From a checkpoint of a small transformer trained on Wikipedia: 17 layers, 5 heads of 32.
Each number is 128 + 32 x the weight over the matrix's rms, rounded and kept within 0 to 255. Layers, rows and columns count from 0.

# layer 5 MLP down (transposed), 1280x160, rms 0.171, rows 938-1019, columns 120-159
[[157 125 141  84 137 131 173  92 129 161  73 137 108  60 122  79 164 163 153  97  67  86  90 104 169  98 119 119 166 162 144 179 104 109 170 104  64 137 127 182]
 [101 115 123 122  77 125  15 173 152 135 133  99  96 130 150 140  83 128 128 156 131 102 166  75 136 129 106  80  77 175  52 129 146 155 183  80 150  80 143 119]
 [118  22 133 129 190 104   7 137 117  85  88 199 119 126  94 137 150 127 111 138 128 139 255 140 183 105 176 182 104 158 170 123 126 127 111  57 120 110 124  43]
 [123  84 108 141 150 153 159  68 169  89 174  25 136 216 119 107 119 204 105 134 187 193 105 115 156 161 147 136 123 127 129  78 202 158  83 114 131 108 123 181]
 [128 130 129 123 133 123 121 125 129 133 128 131 128 131 122 128 129 129 127 120 125 125 137 127 124 125 127 129 133 124 133 133 123 127 133 120 122 133 134 136]
 [102 171  71 144 126  44  45 122 117 103 135  79  72  63 129 134 162 161 159  46 139 176  95 144 133 138 149  98  85 109 175  66 175  69  71 119 154 174 178 165]
 [ 66 162 102 112 136 174 162 228 136  97 166 188  70 131  93 137 117  68 145  63 105 122 144 151 158 128 152 170 156 117  91  63 103 153 101 187  88 139 151 104]
 [124 131 133 129 132 132 135 129 124 130 126 126 121 126 112 130 122 128 133 127 136 121 122 125 151 134 128 113 119 138 129 137 132 121 123 138 138 126 121 125]
 [160 127  79 134 176 143 109 138 151 183 134  92  84  96  36 186 172 167 123 113  97 157 116 155 121 171 134 103 140 195  74 166 129  82 118 105 194 114  74  96]
 [190  83 102 110  62 142 145 119  58  69 106 134  85 175 156 181 176 173  83 126 138 109  70 118 124 217 134  68 142 104 131  86  53 140 129 100  80 104 186 148]
 [105 102 131 144 183  86 121 152 106 133 204  32 194 148 162 136  47  95 187 159 116 115 147 140 218 179 204  80  83 139 159 159 109 116 145 141 123 174 236 113]
 [129 129 133 120 134 121 123 128 115 116 139 127 127 131 126 134 133 123 127 114 126 135 118 120 130 145 135 128 120 131 130 130 127 135 133 132 123 142 132 131]
 [161 147  71  75 132 164  79 115 120 132 146  99  62 101 121 176 106 176 130 156 155 122  95  31 125 127 100 107  97 169  35 136 135 160 126 100 139 135 121  92]
 [131 114 107  68 137 173   0 109 129 115  59 123 114 179  87  60 150 164  75 137  85  76 165  85 154 145 160 121  59 163  91 151 163 118 170 121 120 148 103  80]
 [189  97 132 125  88  99  99 132 136 180  66 119 100 111 202 186 120 116  25 139  61 171 136 137  53 173 147  75 137 136  75  88  91 136 160 146 195 132  97 138]
 [180 116 125 107 141  69 137 210 133   0 188  84  60  89 124 151 110  94  42  87 219  75 125 194 147 173  61 118 163 112 208 139 100 148 156 130 125 105 109 160]
 [135 125 125 137 124 128 116 131 126 130 134 139 122 131 133 131 132 136 108 107 142 123 133 121 130 118 138 119 121 142 115 120 121 129 120 130 125 130 130 137]
 [127 163 131 136 113 122  95 119 143 118 115 139 146 135 120 155 132 122 131 103 134 157 113 150 133 134 119 119 139 136 125 118 132 119 110 145 107 131 137 106]
 [106 136 136 128 114 160 145 131 124 141 112 111 122 124 148 129 109 139 138 116 120 143 125 153 118 134 137 116 115 132 135 100 130 135 138 116 119 134 113 118]
 [197 155 147 180 206 137 244  14 197 183  99  79 142  92  90  75 169 103 154 169 103  86 167 173 210 202 103  61  70  51  97  68 217 132  70 144 102 169 119 121]
 [128 125 140 128 123 129 129 124 134 134 118 118 136 129 131 138 128 133 132 128 131 114 121 129 133 127 142 123 127 123 132 138 142 121 126 107 122 134 137 126]
 [102 123 106 125 183 112  20 146 108 159 153 154 112 160 134 110  93 116 129 222 155 156 169 147  78 102 120 133 101  88 185  78  67  85 119 102 150 134 181  93]
 [ 95 115  91 144 102  98 100 141 118  76  81 103 114 139 138  80 136 165 104  88 151 191 142 164  48  93  79 121 101 160 159 108 133 109 199 114 156 157 180  70]
 [ 47 102  93 139  63 147 120 214 140 143 116 102 117 175  78  81 177 114 145 133 154 146 107  88  60 141 102 134  96 223 146 183 139 174 255 174 112 171  86 145]
 [121 175  74  79  95 114  93 126  48 169 171 128 119 152 151  97 121 145 116 173 141 193 190 123  96 148  92 131  80 129  89 171 174 112 126 130  47 216  88  91]
 [202 240  92 111  89 183 118 172 132 115 166 127 161 115 158  91 239 141 124 125  30 114 202 150 143 108  84 157 189 117 126  82 164 109 179 135 183 176 135 164]
 [134 140 134 134  92  97 153 111 175 121  88 153 134 181  98 164 138  99 129  89  66 195 119  73 102 129 181 114  60 140 123 145 192 184  71 187 156 166 110  45]
 [106 120 155 120 100 162 158 135  69   0 124 139 109 153 101 108  68 181 119 181 107 192 151 134 119 105 143  72 125 100 117  87 121 125 125 118 166 199 108 159]
 [103 117 139 148 123 139 120 145 136 126 135 121 120 116 147 121 127 132 111 125 126 127 136 118 132 133 129 139 119 132 131 128 124 135 124 105 132 125 126 134]
 [108 124 125 124 122 130 145 135 119 139 126 127 118 148 134 127 115 123 130 111 106 137 134 121 138 140 121 134 123 118 126 129 127 117 140 134 126 114 123 126]
 [135 175 117 143 222  48  73 165  83 100 113  99 204 144 172  72 124 133 100 116  80 122  47 109 156 165 218 131 167 101 195 109 162 116  42 100 127 110 163 178]
 [126 142  88 187 181 145  71 138  97 110 219 127 158 114 122 100 131 179 134  94 107 127 131 138 177 124  95 123  50 147 108  66 121 113 148  82 168 146  94 170]
 [158 168 111 137 118 159 151  56 181 146 160  68 179 160 136 123  61 123 161 135 153  60 163 118 166 156 114 155 115 135 140 116 119 105 166  99 120  94  91 111]
 [103 209 134 105 176 183  93 124 112  78 168 150 102 122  61 168 180 173  94 158  98 130 102  60 102 106  73 149 191 166 120 125 160 160 111 101 127 139 119 143]
 [120  92 132 139 143  61 117 162 140 212  38 109 135 153 158 143  96 157 197 161  59 150  52 117 110 152 188 147 140 229  94 123 234  94  33 122  76 115 135 132]
 [118 124 134 115 135 124 142 137 125 115 125 143 129 138 135 112 117 134 128 131 149 141 131 119 126 133 131 119 130 140 122 125 148 125 148 120 136 136 121 116]
 [128 128 117 130 130 131 123 124 139 120 125 131 131 126 130 137 139 140 125 134 127 123 125 127 123 140 125 125 132 116 131 121 127 124 126 124 141 127 131 131]
 [120 140 133 204 152 138  85 130 155  55 109 107 105 105  32 127 122 136  64 237  86 194 129  70 111  88  50 200 140 209 186 160 184 131 188  91  60 116 134 128]
 [129 131 121 124 139 135 120 134 147 134 136 138 124 124 141 134 115 127 128 122 119 136 136 145 128 145 122 127 119 128 138 125 114 118 135 113 131 128 135 127]
 [139 143 122 136 130 128 136 149 136 123 136 129 129 124 137 125 132 134 122 136 120 130 134 120 119 121 124 124 131 114 125 139 126 130 139 115 133 126 113 136]
 [131 138 131 129 119 129 128 125 117 120 116 147 124 127 120 120 124 126 129 132 113 130 123 121 121 125 114 120 126 122 128 124 131 135 129 120 124 133 118 124]
 [109 193  52 100 156 159  49  99  99  19 116 113 165 137  29 175  81 157 105 136 161  99  84  94 110 199  84 117  32 115 137  95 101 117 105 104 151 103 139  73]
 [113 127 140 140 132 125 139 127 136 125 131 126 126 122 130 116 148 123 124 118 108 125 123 120 131 131 119 137 125 120 122 136 141 134 130 133 123 133 138 138]
 [ 75 159 122 136 168  96 170  82 120 135  85  80 115 174 164 127 149  68 113  38 175  47 166 171 195  89  90 137  81  85 158 121 118 140 161 170 125 119 152 123]
 [167 137 171 147 204 138 132 106 102  98 146  54 135 118 153  49 159 140 173 146  83 127 151 114 165  77 191 141 146 157 192  81  69 115 203 107 119 197 103 170]
 [121 128 122 126 129 121 129 133 128 125 119 131 134 128 135 134 126 118 125 130 125 132 128 122 139 133 123 121 131 121 135 135 123 117 132 129 127 113 131 131]
 [176  87   0  39  88 151 116 121 159  36 122  99  22 206  88 145 195 140 103  69 122 177 153 147 198 148 193 154  73 160  86 122 110  84 166 203 148  38 119 101]
 [157  78 129 115 106 154   0 142 156  72 124 124 144 148 103 154  33 114 170 161 109  97 148  88 153 134 130 101 149 159 114 113 185  69  98 151 132 168  59 137]
 [130 122 129 124 132 129 126 127 124 129 130 133 125 123 134 128 129 119 128 125 127 128 130 127 125 131 132 129 126 123 129 133 132 124 131 130 124 133 130 120]
 [124 129 124 128 127 133 133 128 125 127 135 124 130 133 130 123 127 133 122 128 119 129 131 127 129 127 127 127 133 127 128 124 135 128 128 130 121 130 131 124]
 [101 104 114 122 143 137 150 107 191 118 126 144 130 134 140 123 167 145  91 148 105 149 188 168 190 116  73 230 165 136 156 137 110 144 114 158 179 169  78 118]
 [128 125 126 127 131 132 129 124 125 124 124 128 123 130 126 125 128 127 126 131 132 122 130 133 127 128 129 127 128 130 126 127 127 134 127 128 130 130 140 131]
 [132 205 105 140 151  78 119  80 146  90  82 109 126  86  57  85 124  15  69 111 187 109 161 182 127 206 103 115 154 125  75 135 123 169 149 176 131 147 202 134]
 [ 42  99 122 156 148 196 170 178 135  24  72 133 101 176 164 130 153 110  77 143 118 186  91 112 158 106  90 188 131  94 197  47 152  62 199 122 154 134 221 171]
 [122  98 215  98 150 157 161 183  92  99 168 149 229 118 139 115 132 156 213 138  85 123 150 136 142 152 147 181 134 127  99  67 103 184 142 124 204 125  94 157]
 [149  73 137 138 121 160  43  73 151  70 213  46 202 122 119 171 110 158   0  43 166 146 111 190 161 123 149 116 166 222  78 160 125  87 155 142 145  29 107 130]
 [133 138 115 126 123 129 125 127 119 128 127 129 140 132 128 129 127 127 131 140 123 132 118 141 134 128 134 130 127 134 131 124 122 123 130 123 130 116 126 122]
 [102 122 165 171 143 133 107 147 123  60  76 124 110 171 118 139 136 182  97 140 157 151  90 106 111 135 138  88 118  67  73 130  83 162  35 174 157 111 166 116]
 [134 130 117 138 136 130 118 128 127 128 137 127 134 137 134 133 136 127 115 121 132 125 129 121 133 132 132 131 141 131 129 138 134 125 117 115 122 130 132 123]
 [138 129 126 125 134 122 123 126 142 131 135 118 125 115 121 130 124 125 129 120 123 119 141 129 133 125 129 123 130 134 124 132 113 121 122 135 124 121 137 128]
 [108 123  73 219 104 108 167 116 103 146 138 207 136 244 222  84 166 147 117 125  73  22 169  43 242 155 132 104  90 117 111 117  93  98 106 142 136 224 147 179]
 [131 142 118 131 119 136 108 144 128 124 128 143 136 113 114 136 117 139 139 132 138 139 108 135 117 134 124 110 109 128 135 139 128 120 122 150 136 117 136 130]
 [110 140 134 134 137 134 130 111 128 117 115 122 138 118 146 113 129 119 127 128 119 136 131 151 118 140 109 133 147 106 132 135 121 109 118 140 115 151 139 124]
 [ 58  90  83 150  93 166 179  65 124 101 155  88  51 125 101 162  65 130 159  79 109 199  88  76 163 126 129  59 141 200  85 162 192  89 166  83 188 132 134 106]
 [141 134 135 136 132 115 132 114 129 139 126 135 126 129 135 123 134 124 138 137 124 117 134 112 118 126 135 133 133 122 123 135 117 136 130 137 126 118 135 117]
 [220 107  89  65 188 166 113 113  37 144 162  90 110  90 102  81 149 137 200 122 221 119 194 146  42 129 176 171 124 139 143 156 102 101  52 179 156 105 218  66]
 [123 127 138 140 113 142 117 129 124 125 128 144 119 130 107 127 118 140 130 129 141 130 124 122 130 130 120 137 126 122 136 126 141 125 136 117 131 121 128 122]
 [114 163 111 149 112  61 115  59 169 147 101 128 171 120 192 143 113 135 129 119 124 176 153 144 154 118 152 161 135  65 113 122 136   0  67 159  91  87 201 153]
 [155 175 140 184 186 138 123 138  84  94 137 151  97 150  73 196 136 118 119 103 105 154 170 151  93 102 136 151 111 202  96  60  76  85 133 138   0 144 127  39]
 [ 95 123 139 165 125 145 155  80 132 109 119 128 123 120 133 115 140 148 111 138 105 134 152 132 117 202 119 123 135 135 107 108 103 129 168 125 108 128 125 153]
 [132  48 118 133 141 193 139 183  99 180 153 122 160 205 120 132 152 129 101 233 102 168 160 134  29 137  82  56 143 196 232  92 134 209 166 181  97 207 179  53]
 [120 126 129 121 140 133 124 118 123 115 121 114 138 125 134 127 128 143 117 136 127 124 131 135 140 130 126 128 129 126 131 118 119 129 134 136 134 127 132 123]
 [150 105 157 153  97 136  70 113 168  83 157 143 113 140 112 174  87 180 161  87 129  86 136  99  98 127 163 114 127 113  48 102  54 146 100 149 129  67 165 147]
 [121 131 108 148 155 196  70 100  99 109 134  97  42 156  90  85  89  90  78 130 185 185 182 155 168 109  99 145 149  88 140 225 106  94 112 174  91 137 136 119]
 [126 135 127 118 119 134 134 127 140 140 123 127 122 119 117 128 122 128 138 129 124 137 116 131 131 125 136 127 125 133 135 129 135 139 137 125 117 135 131 126]
 [118 142 123 137 114 126 124 125 128 136 125 133 119 139 124 132 130 127 135 135 123 115 129 136 138 136 134 127 126 128 114 115 130 125 136 135 122 108 127 123]
 [146 129 128 129 119 121 141 135 134 129 120 144 118 129 131 123 156 127 117 129 124 112 124 129 120 115 122 130 140 133 120 125 121 121 141 115 136 120 128 142]
 [120 119 137 146 112 123 130 142 128 123 131 142 122 131 121 120 137 129 135  99 135 128 139 117 130 126 124 136 118 124 127 116 149 117 126 127 124 128 126 127]
 [128 128 128 127 127 126 127 125 129 128 125 128 125 125 128 130 122 127 129 128 128 131 128 130 133 129 127 127 126 129 133 134 127 131 132 130 130 125 129 129]
 [122 124 130 131 130 128 125 120 136 120 134 123 127 143 126 117 129 132 115 119 125 136 134 128 134 138 125 125 118 134 127 127 124 114 121 127 135 120 131 126]
 [152  64 176 133 152 111 127 199  75  77  67 124  83 166 156 149  47 142 126 215 161 136 139 130  52  95  94 143 124 128  64  37 166  89 205 116 163 217 109 247]
 [160 125 236  54 158 137 155 129 136 114 102 109  40 133  94 158 130 156 155 181  90 163 137  83 135 143 174 153 154 148 153 105  90 113 149 182 171  84 122  98]]
# layer 5 MLP up, 1280x160, rms 0.182, rows 939-1019, columns 120-159
[[140 146 121 160  94 179 117 162 161  87 125 108  94 175 151 106  90 119 158 101 164 167 184 135 162 124  93 146 101 114  64 104 222 140  86 123 168  86  80  46]
 [177  56 135 160 135 101 122 197 138 103 122 178 116  81 176 115 138 123 111 122 173 105 120 120 204  17 134 183 147 155 131 114 212 126 106 158 164 100  93 155]
 [ 47 130 165 205 117 132 148 106 148 127 132  98 134  95 217 106 123 158 176 171  79  95 168 119 129 121 116  80 176 134 108  40 181 163 168 164 111 122 102 159]
 [137 117 130 122 115 132 140 129 133 132 117 132 112 126 127 121 136 126 138 134 119 131 134 130 130 121 111 127 129 131 122 126 123 127 123 136 122 130 120 121]
 [146  85 190 173   0 123 119 171 205 145 114 194  53 112 149 130 139  54 105 113 169  87 204 109 110 111  89 116 134 123  96 111 210 131 150  92 124 134 125 165]
 [143  96 141 122  88 120 173 180 144 130 107 108 138 122 127 137 115 148 137 161 179  78  79 142 144  90  85 157  99 116 203 111 181 125  64 104 156  88 167 126]
 [136 124 139 124 120 122 132 124 129 141 117 126 120 128 126 119 115 122 133 132 115 139 126 133 129 119 107 121 143 125 129 131 137 140 117 140 118 123 119 121]
 [177 103  94 106  99 131 127 100 149 142  89 152  88 118 110  80 161 118 137 162 154 156  61 123 165 132  92  79 135  95 168 178 130 149 115 133 117  95  61 161]
 [ 45  70 113 161 139  41 142 139 158 128  89 114 156 120 116 118 177 123 122 161  79  86 138 124  98  89  43 117 135 145 200 172 132  81 219 145 163 127 116 122]
 [170 112 129 140 135  58 111 109 134 109  71 141  21 146 209 139  69 122 121 123 201 147  56 160 113 112  54 179 106 117  91 167 129 182  99 139  94 183 146 125]
 [131 117 134 128 120 120 142 129 125 139 127 130 116 120 124 115 115 122 137 132 135 132 137 136 131 127 118 128 129 134 122 131 119 136 119 133 125 128 124 129]
 [234 114 170 121 114 163 147  56 165 144 145 146 121 152 171  24  96 117 181 155 176 153 184 159  65 114  35 112 114 125  57  62 193 158 122 155  87 206 102 168]
 [ 99 167 165 182 116  81 111 122 104 122 121 110 190 168  74 148 156 128 115 136 133 177  85  99 107  30 152 129 126 169 140  98 142 106 114  94 184 148  90  73]
 [174 162 107 115 137 106 103  99  42  93 152 156  70 130  67 155  73 101 117 165 183 111 189 123  96 138 110 223 163  97 183 133 150 151 114 134  94 164 144 167]
 [190  90 185 183 136 128 137 117 171 121 106 105  46  95  27 112 172  30 178 105 202 154 156 153 120  49 137 105 238 238 125 159  87 225 123 170 155  93 133 140]
 [138 127 141 140 116 121 134 142 121 126 122 125 117 104 127 114 124 119 123 134 121 130 133 127 142 129 111 127 135 121 125 131 120 124 130 129 124 123 119 126]
 [138 139 127 149 121 115 149 132 127 124 125 122 121 131 144 123 106 114 147 140 115 151 136 155 133 123 126 131 113 148 119 121 129 147 115 140 123  94 139 112]
 [126 117 133 125 105 126 151 116 141 167 113 127 104 110 129 122 110 120 154 126 125 132 155 138 137 110 112 124 125 139  97 120 139 125 122 134 119 125 112 112]
 [134  92 204 136 148  52 234  92 142 115 122 180 133 137 205 113 133 114 137 141 183 128 109 212 140 163 132 151 195  82 153  96 181 190 118 159  88 107  97 114]
 [142 117 135 133 107 124 149 117 134 135 117 129 106 129 125 114 124 116 151 128 120 136 130 136 130 124 109 133 126 119 118 117 123 137 123 147 118 130 118 118]
 [ 63  71 206 138 134  59 150 150  90 156  99 114 146  50 109 170 175  98 116 152 178  99  91 143 107  68 132 112 121 171 182 134 118 132  94 182 180 139 140  98]
 [110 117 153 114 107  81 128 124  90 140 151 168 101  63 186 125 202 114 137 102 106  84 147 159 151  99   0  86 122  76 134 134 117 126 104 153 188 113 111  67]
 [120 144 119 142 149  49 135  76  73 127 128 169  75 190 125 119 154 127 143  86  82  68 166 152  38  47 105  79 107  88 146 158 120 204  30 187 130 159 166 151]
 [168  66 154 121 141 144 118  94 165 128  86 185 175 116 122 152 139  89 127 101 108 113 166 153  81 129 112 196  86  89 189 150 193 138 110 168  87 117 121 137]
 [ 98 112 225  78  75 163 152 187 168 138 123 232 100 136  90 141 153  73 113 105 209 183 183 124  95 121 153 131 183 180 162  37 163 112 165  44 169 113  97 190]
 [205 127 106 163  82 169 154  75 171 137  13  88  67 135 105 131 152  85 175 108  87 135 137 164 115  65   0 112 118 138 147 152 155 185 103 140  70 115  92 129]
 [167  88 183 180  66 167 148 115 140 103  82 133  64  46 142  30 127  76 151  81 172 100 103 178  83 109 124 172 114 146 228 146 133 124 149 134 170 114 128 184]
 [131 113 137 131 105 130 147 125 143 145 121 127 103 128 118 122 114 113 136 131 118 139 120 133 128 117  98 121 125 135 118 119 120 123 114 148 115 119 117 119]
 [136 120 152 119 103 125 150 132 125 144 114 126 121 132 110 135 116 110 142 142 127 140 130 122 117 121 107 123 138 139 129 132 106 128 120 137 135 127 118 105]
 [170  89 143  78 122 136 131  54  81  94  28 108 152  63  95 114 205 126 133 117 148 109  68 208 125  95  88 200 130 199  67 170  46 117 145 179 167  96 123 128]
 [125  56 137  40  80 144 115 169 187 135 125  82  60  99 110 125 145 115 122 152 148 143 111 128 106  47  81 140 161 241 164 113 161 148 112 131 115  51 157 160]
 [183 146 174 183  66 112 148  94 199 153 104 177 121 105 127 127 165 155 160 105 128 151 151 151  93 116 108  69 224  68 105  80  86 101 126 117 122 183 136 166]
 [112  71 117  85 147 162 209 161 140 109  94 216  16 101 169 156  27 102 122  80 196  79 127 133 201 108  87 174 232  26  60 138 255 152  91 166  11  60 129 145]
 [171  95 112  85 111 143 115 144 146 139  53 135  74 126  93 109  66   0 141 181 110  98 120 128  60  76  71  78 189  66 135 161 149 116  95 114 104 104  55 121]
 [128 111 145 134 108 137 147 136 128 139 128 121 116 117 122 120 113 119 141 128 119 136 131 134 142 121 113 127 135 123 122 116 141 138 124 145 117 128 124 122]
 [133 123 142 118 126 124 138 131 129 134 117 128 120 126 129 121 124 125 131 125 129 134 132 136 115 109 120 129 125 131 125 126 129 131 127 131 127 121 122 131]
 [ 80 103 104 112 128 106 156 118 121 134 130 226 105 125 113 175  48 111 139 163 192 156 111 182 145  34  53  68 162 141 141 102 159 166 174 244 146  81 109 151]
 [134 129 145 120 111 133 133 131 114 130 117 130 122 119 126 122 130 119 143 142 110 133 143 131 116 125 107 121 119 123 115 123 130 136 119 132 123 121 105 138]
 [123 127 142 124 112 123 136 131 133 130 114 125 114 116 123 126 115 117 146 135 124 131 133 139 132 110 106 121 125 127 129 119 130 132 129 138 137 121 117 122]
 [136 122 140 125  99 121 136 128 120 139 129 138 117 121 115 115 126 128 128 133 125 136 135 143 126 126 122 119 138 132 125 130 129 126 112 145 130 136 128 125]
 [121  76 200 161  76 178 139 145  99 135 111 117 113  16 105 138  80 132 173 209 161  98 110 217  92 128 118 117 115  25  57 100 200 141 181  83 164 143 162  50]
 [136 118 140 132 106 118 153 140 124 136 107 115 122 126 126 130 131 129 143 138 125 128 124 131 133 121 110 124 132 123 105 112 123 123 112 137 130 140 117 119]
 [116  78 179 142  79 121 154 169 152 160 114 110  53 149 121 142 123 105 118  51   8 122 177 148  65  98 153 121 227 188 123 121  98 172 110 206 180 171 108 134]
 [155  74 171 223 116 108 138 127  27 145 130 150 100  82  21  77 148  98 114 147 181 153 110 118 172 120  93 227 154 153  81 119 173 117 173 126  41 160 120  77]
 [138 124 133 130 121 122 135 134 110 130 125 135 118 118 128 124 118 118 142 125 130 130 120 147 130 132 116 123 130 132 123 119 118 131 129 137 122 131 118 138]
 [103 120 209 100 161  28 170 214 129 112 157 121 176 165  74 163 108  78 130 136  67 227 129 119  57 158 124 139 113 114 148 196 186 100 208 255  73 106  92 138]
 [131 148 121 143 122  52 154 114  70 132 110 142  67 132 124 185 121 135 114 122  83  66 189  94 181  47  51  92 168 163 113  84 146 167  82 178 148 166  94 101]
 [116 129 139 134 109 128 135 125 129 133 125 140 111 121 130 119 116 116 127 128 132 131 134 129 121 120 121 128 132 131 121 132 142 129 132 132 123 127 119 132]
 [122 126 136 128 113 120 136 126 127 128 120 125 114 127 122 123 119 123 128 128 128 133 129 131 122 117 121 126 128 123 125 126 131 129 118 132 124 136 122 121]
 [113  56 163 148 132 150 129 163 127 180  90  67  88  98  88 131  88 121 102 159 142 166 114 127 134 133 151  92 194 191 121 154 193 114 145 111 109 108  33 152]
 [134 121 139 126 115 123 136 130 128 127 123 127 122 123 127 126 120 116 135 127 122 132 137 124 121 125 121 122 124 126 125 125 129 132 122 128 125 138 123 124]
 [124 143 120 122 106 149 112 167 121 190 137 147  72  80 110  84  60 117 165 142 119 161 151 118 135 120  76 168 130 184  78 207 154 112 106 119 183  88  92 111]
 [103  49 181 170  35  69 152 126  90 112 158 161 102  25 132 134 101 130 135 173 124 102  91 168 139  59 111 118  93 112 188 134 148 155 114 169 137 106  48 148]
 [112  68 125 125 134  70 174 173 200 140 126 160 119  91 123 131  81 159 157 105 177 142 149 166 199 110 137  80 145 106  45  66 158 116 146 101  96 115  79  97]
 [110 145 102 127 124 166 195 123  91 117  79 118 137 165 157 121 167 111 151  68 175 152 121 169  97  97 122 137 131 180 113 135 165 154 195 126 166 147 137 229]
 [127 128 147 131 114 123 132 132 139 128 119 121 111 116 132 129 126 120 137 136 126 131 141 135 126 122 117 127 125 135 136 128 128 126 133 129 118 133 114 125]
 [153  37 132 166 130 104 183 156 113 132  72 121 103  44 147 139 148  52 120 174 113 133 141 119  92 108 138 143 209  33 103  96  75 156 129 195 146  61 127  74]
 [129 120 127 118 116 124 133 127 134 139 123 125 115 137 123 120 120 117 135 123 135 135 123 129 120 124 120 126 137 128 131 124 126 134 126 143 127 124 129 131]
 [128 116 138 128 104 129 140 130 130 125 119 112 124 123 118 110 113 118 143 132 125 138 137 133 123 111 118 112 135 116 127 126 120 134 128 154 111 138 121 128]
 [133 121 174 147  60 101 148 173 120 124 127 220 147 122  63  92 114  92 212 154 191 112  35 104 138 112 134 149  91 116 242 202  86 157 135 169 115  91 154 189]
 [131 120 154 121  94 116 146 131 129 135 116 125 124 121 126 121 138 103 151 121 117 138 130 129 120 119 103 130 123 123 126 133 129 132 122 137 124 123 120 128]
 [144 112 138 119 112 122 142 126 136 146 113 131 118 125 126 114 111 108 136 123 125 142 127 134 133 111 113 110 128 122 118 132 126 135 121 136 122 129 125 134]
 [140 164 217  66 129 144 115 171 128 136 152 178 107 115 183 114 156  51 149  92 121 178 151  68  28 125  85  71 180 153 131 151 139  79 104  81  77 175 153 184]
 [126 111 148 122 120 135 147 129 132 135 117 125 117 118 136 113 123 110 136 143 122 131 123 127 138 124 123 124 125 131 128 135 128 133 126 136 129 125 120 128]
 [147 104 130  59 145  34 127 116 153 119 164 166 159 157 149 168 137 118 169 100 132  84 161 135  90 141  67  98 100 128 210  84  99 170 177 176 146  51 202  89]
 [122 124 136 130 117 119 137 136 138 130 124 135 106 125 134 135 135 115 142 126 118 135 128 138 129 118 115 122 138 124 132 131 129 135 132 134 125 133 124 124]
 [118 149 187 119  72  94 163 153  92 106  81 109 110 125 123  78 124  88 132 156  52 128  63 141  77 137  98  65 158  93  32 144 135 217 127 167 106 173 179 166]
 [161  50 164 128 120 106 134 150 152 135 126 153 118 108 129 122 102 105 155 103 100 181 149 118 161 156 104 169 104 169  83  58 106 160  89 101 139 173  87 125]
 [120 133 117 109 111  96 138 155 145  97  99 166 139 151  91 143 137 107 127 119 136 114 111 109 135 109 110 157 108 146 142 108 151 116 154 152  93 119  97 117]
 [ 69  82 211 131  39 118 133 184 143  95 163  68 120  89 183 118 232  92 126 133  72 120 141  83 186 142 149 215  73  75  77 130  61  93 169 127 130 161  71 115]
 [131 116 138 123 135 120 131 138 134 134 121 133 115 120 127 125 123 112 137 136 125 124 132 132 124 130 102 118 138 132 115 118 116 133 128 136 122 124 124 127]
 [150 161 188  82  96 129 146 171 184 119  91 118 100 127 194 124 120 137 125 138 155 109 185 139 139 103 110 103 178 151 173  62 154 168 123 105  88 140 126 125]
 [165  85 102 117 143 144 139 133 149 120 137  99 171  93 202  91 172 130 130 150 206  84 158 122 176 159  52 121 101 117 128  98 177 167 218  79 166  96  51  77]
 [127 117 140 136 118 118 132 123 131 138 130 132 116 118 127 127 122 110 134 132 122 141 136 140 126 123 110 141 132 135 121 120 116 130 122 132 125 128 118 127]
 [136 114 130 142 115 124 142 127 131 138 120 150 116 121 124 126 129 115 138 134 131 134 137 132 129 115 106 136 128 128 140 118 121 139 124 135 125 127 110 136]
 [132 112 148 137 116 129 143 139 132 138 124 130 105 126 123 131 127 127 148 135 127 146 138 133 127 117 121 131 138 123 135 130 132 130 113 136 124 132 120 131]
 [130 122 132 123 104 104 146 122 121 157 112 136 123 118 141 118 129 121 145 142 122 129 129 141 133 112 127 135 134 131 134 126 127 139 122 153 129 130 125 126]
 [126 123 134 124 120 128 136 132 126 126 122 131 119 128 121 126 127 125 135 137 125 128 131 129 125 122 116 131 131 129 125 125 127 126 126 131 122 128 129 124]
 [136 116 143 119 120 125 135 145 136 140 135 117 122 114 125 125 123 116 131 133 121 137 133 141 126 112 118 124 127 140 128 127 130 133 120 140 124 128 117 130]
 [168 185 181  55  88 129 118 132  31 152 143 154  30 103 188 164 129 135 185 165 154 115  94 134  94  97 111  99 119  57  92 132  89  78  94  70  99  72 134 170]
 [194 193 192 184  97 129 126  91 146 154  71  73  74 127 172 154 164  80 155 142 110 185 160 124 166  55 137  82 142 123 183 137 102 135 125 130 157 126  95 239]]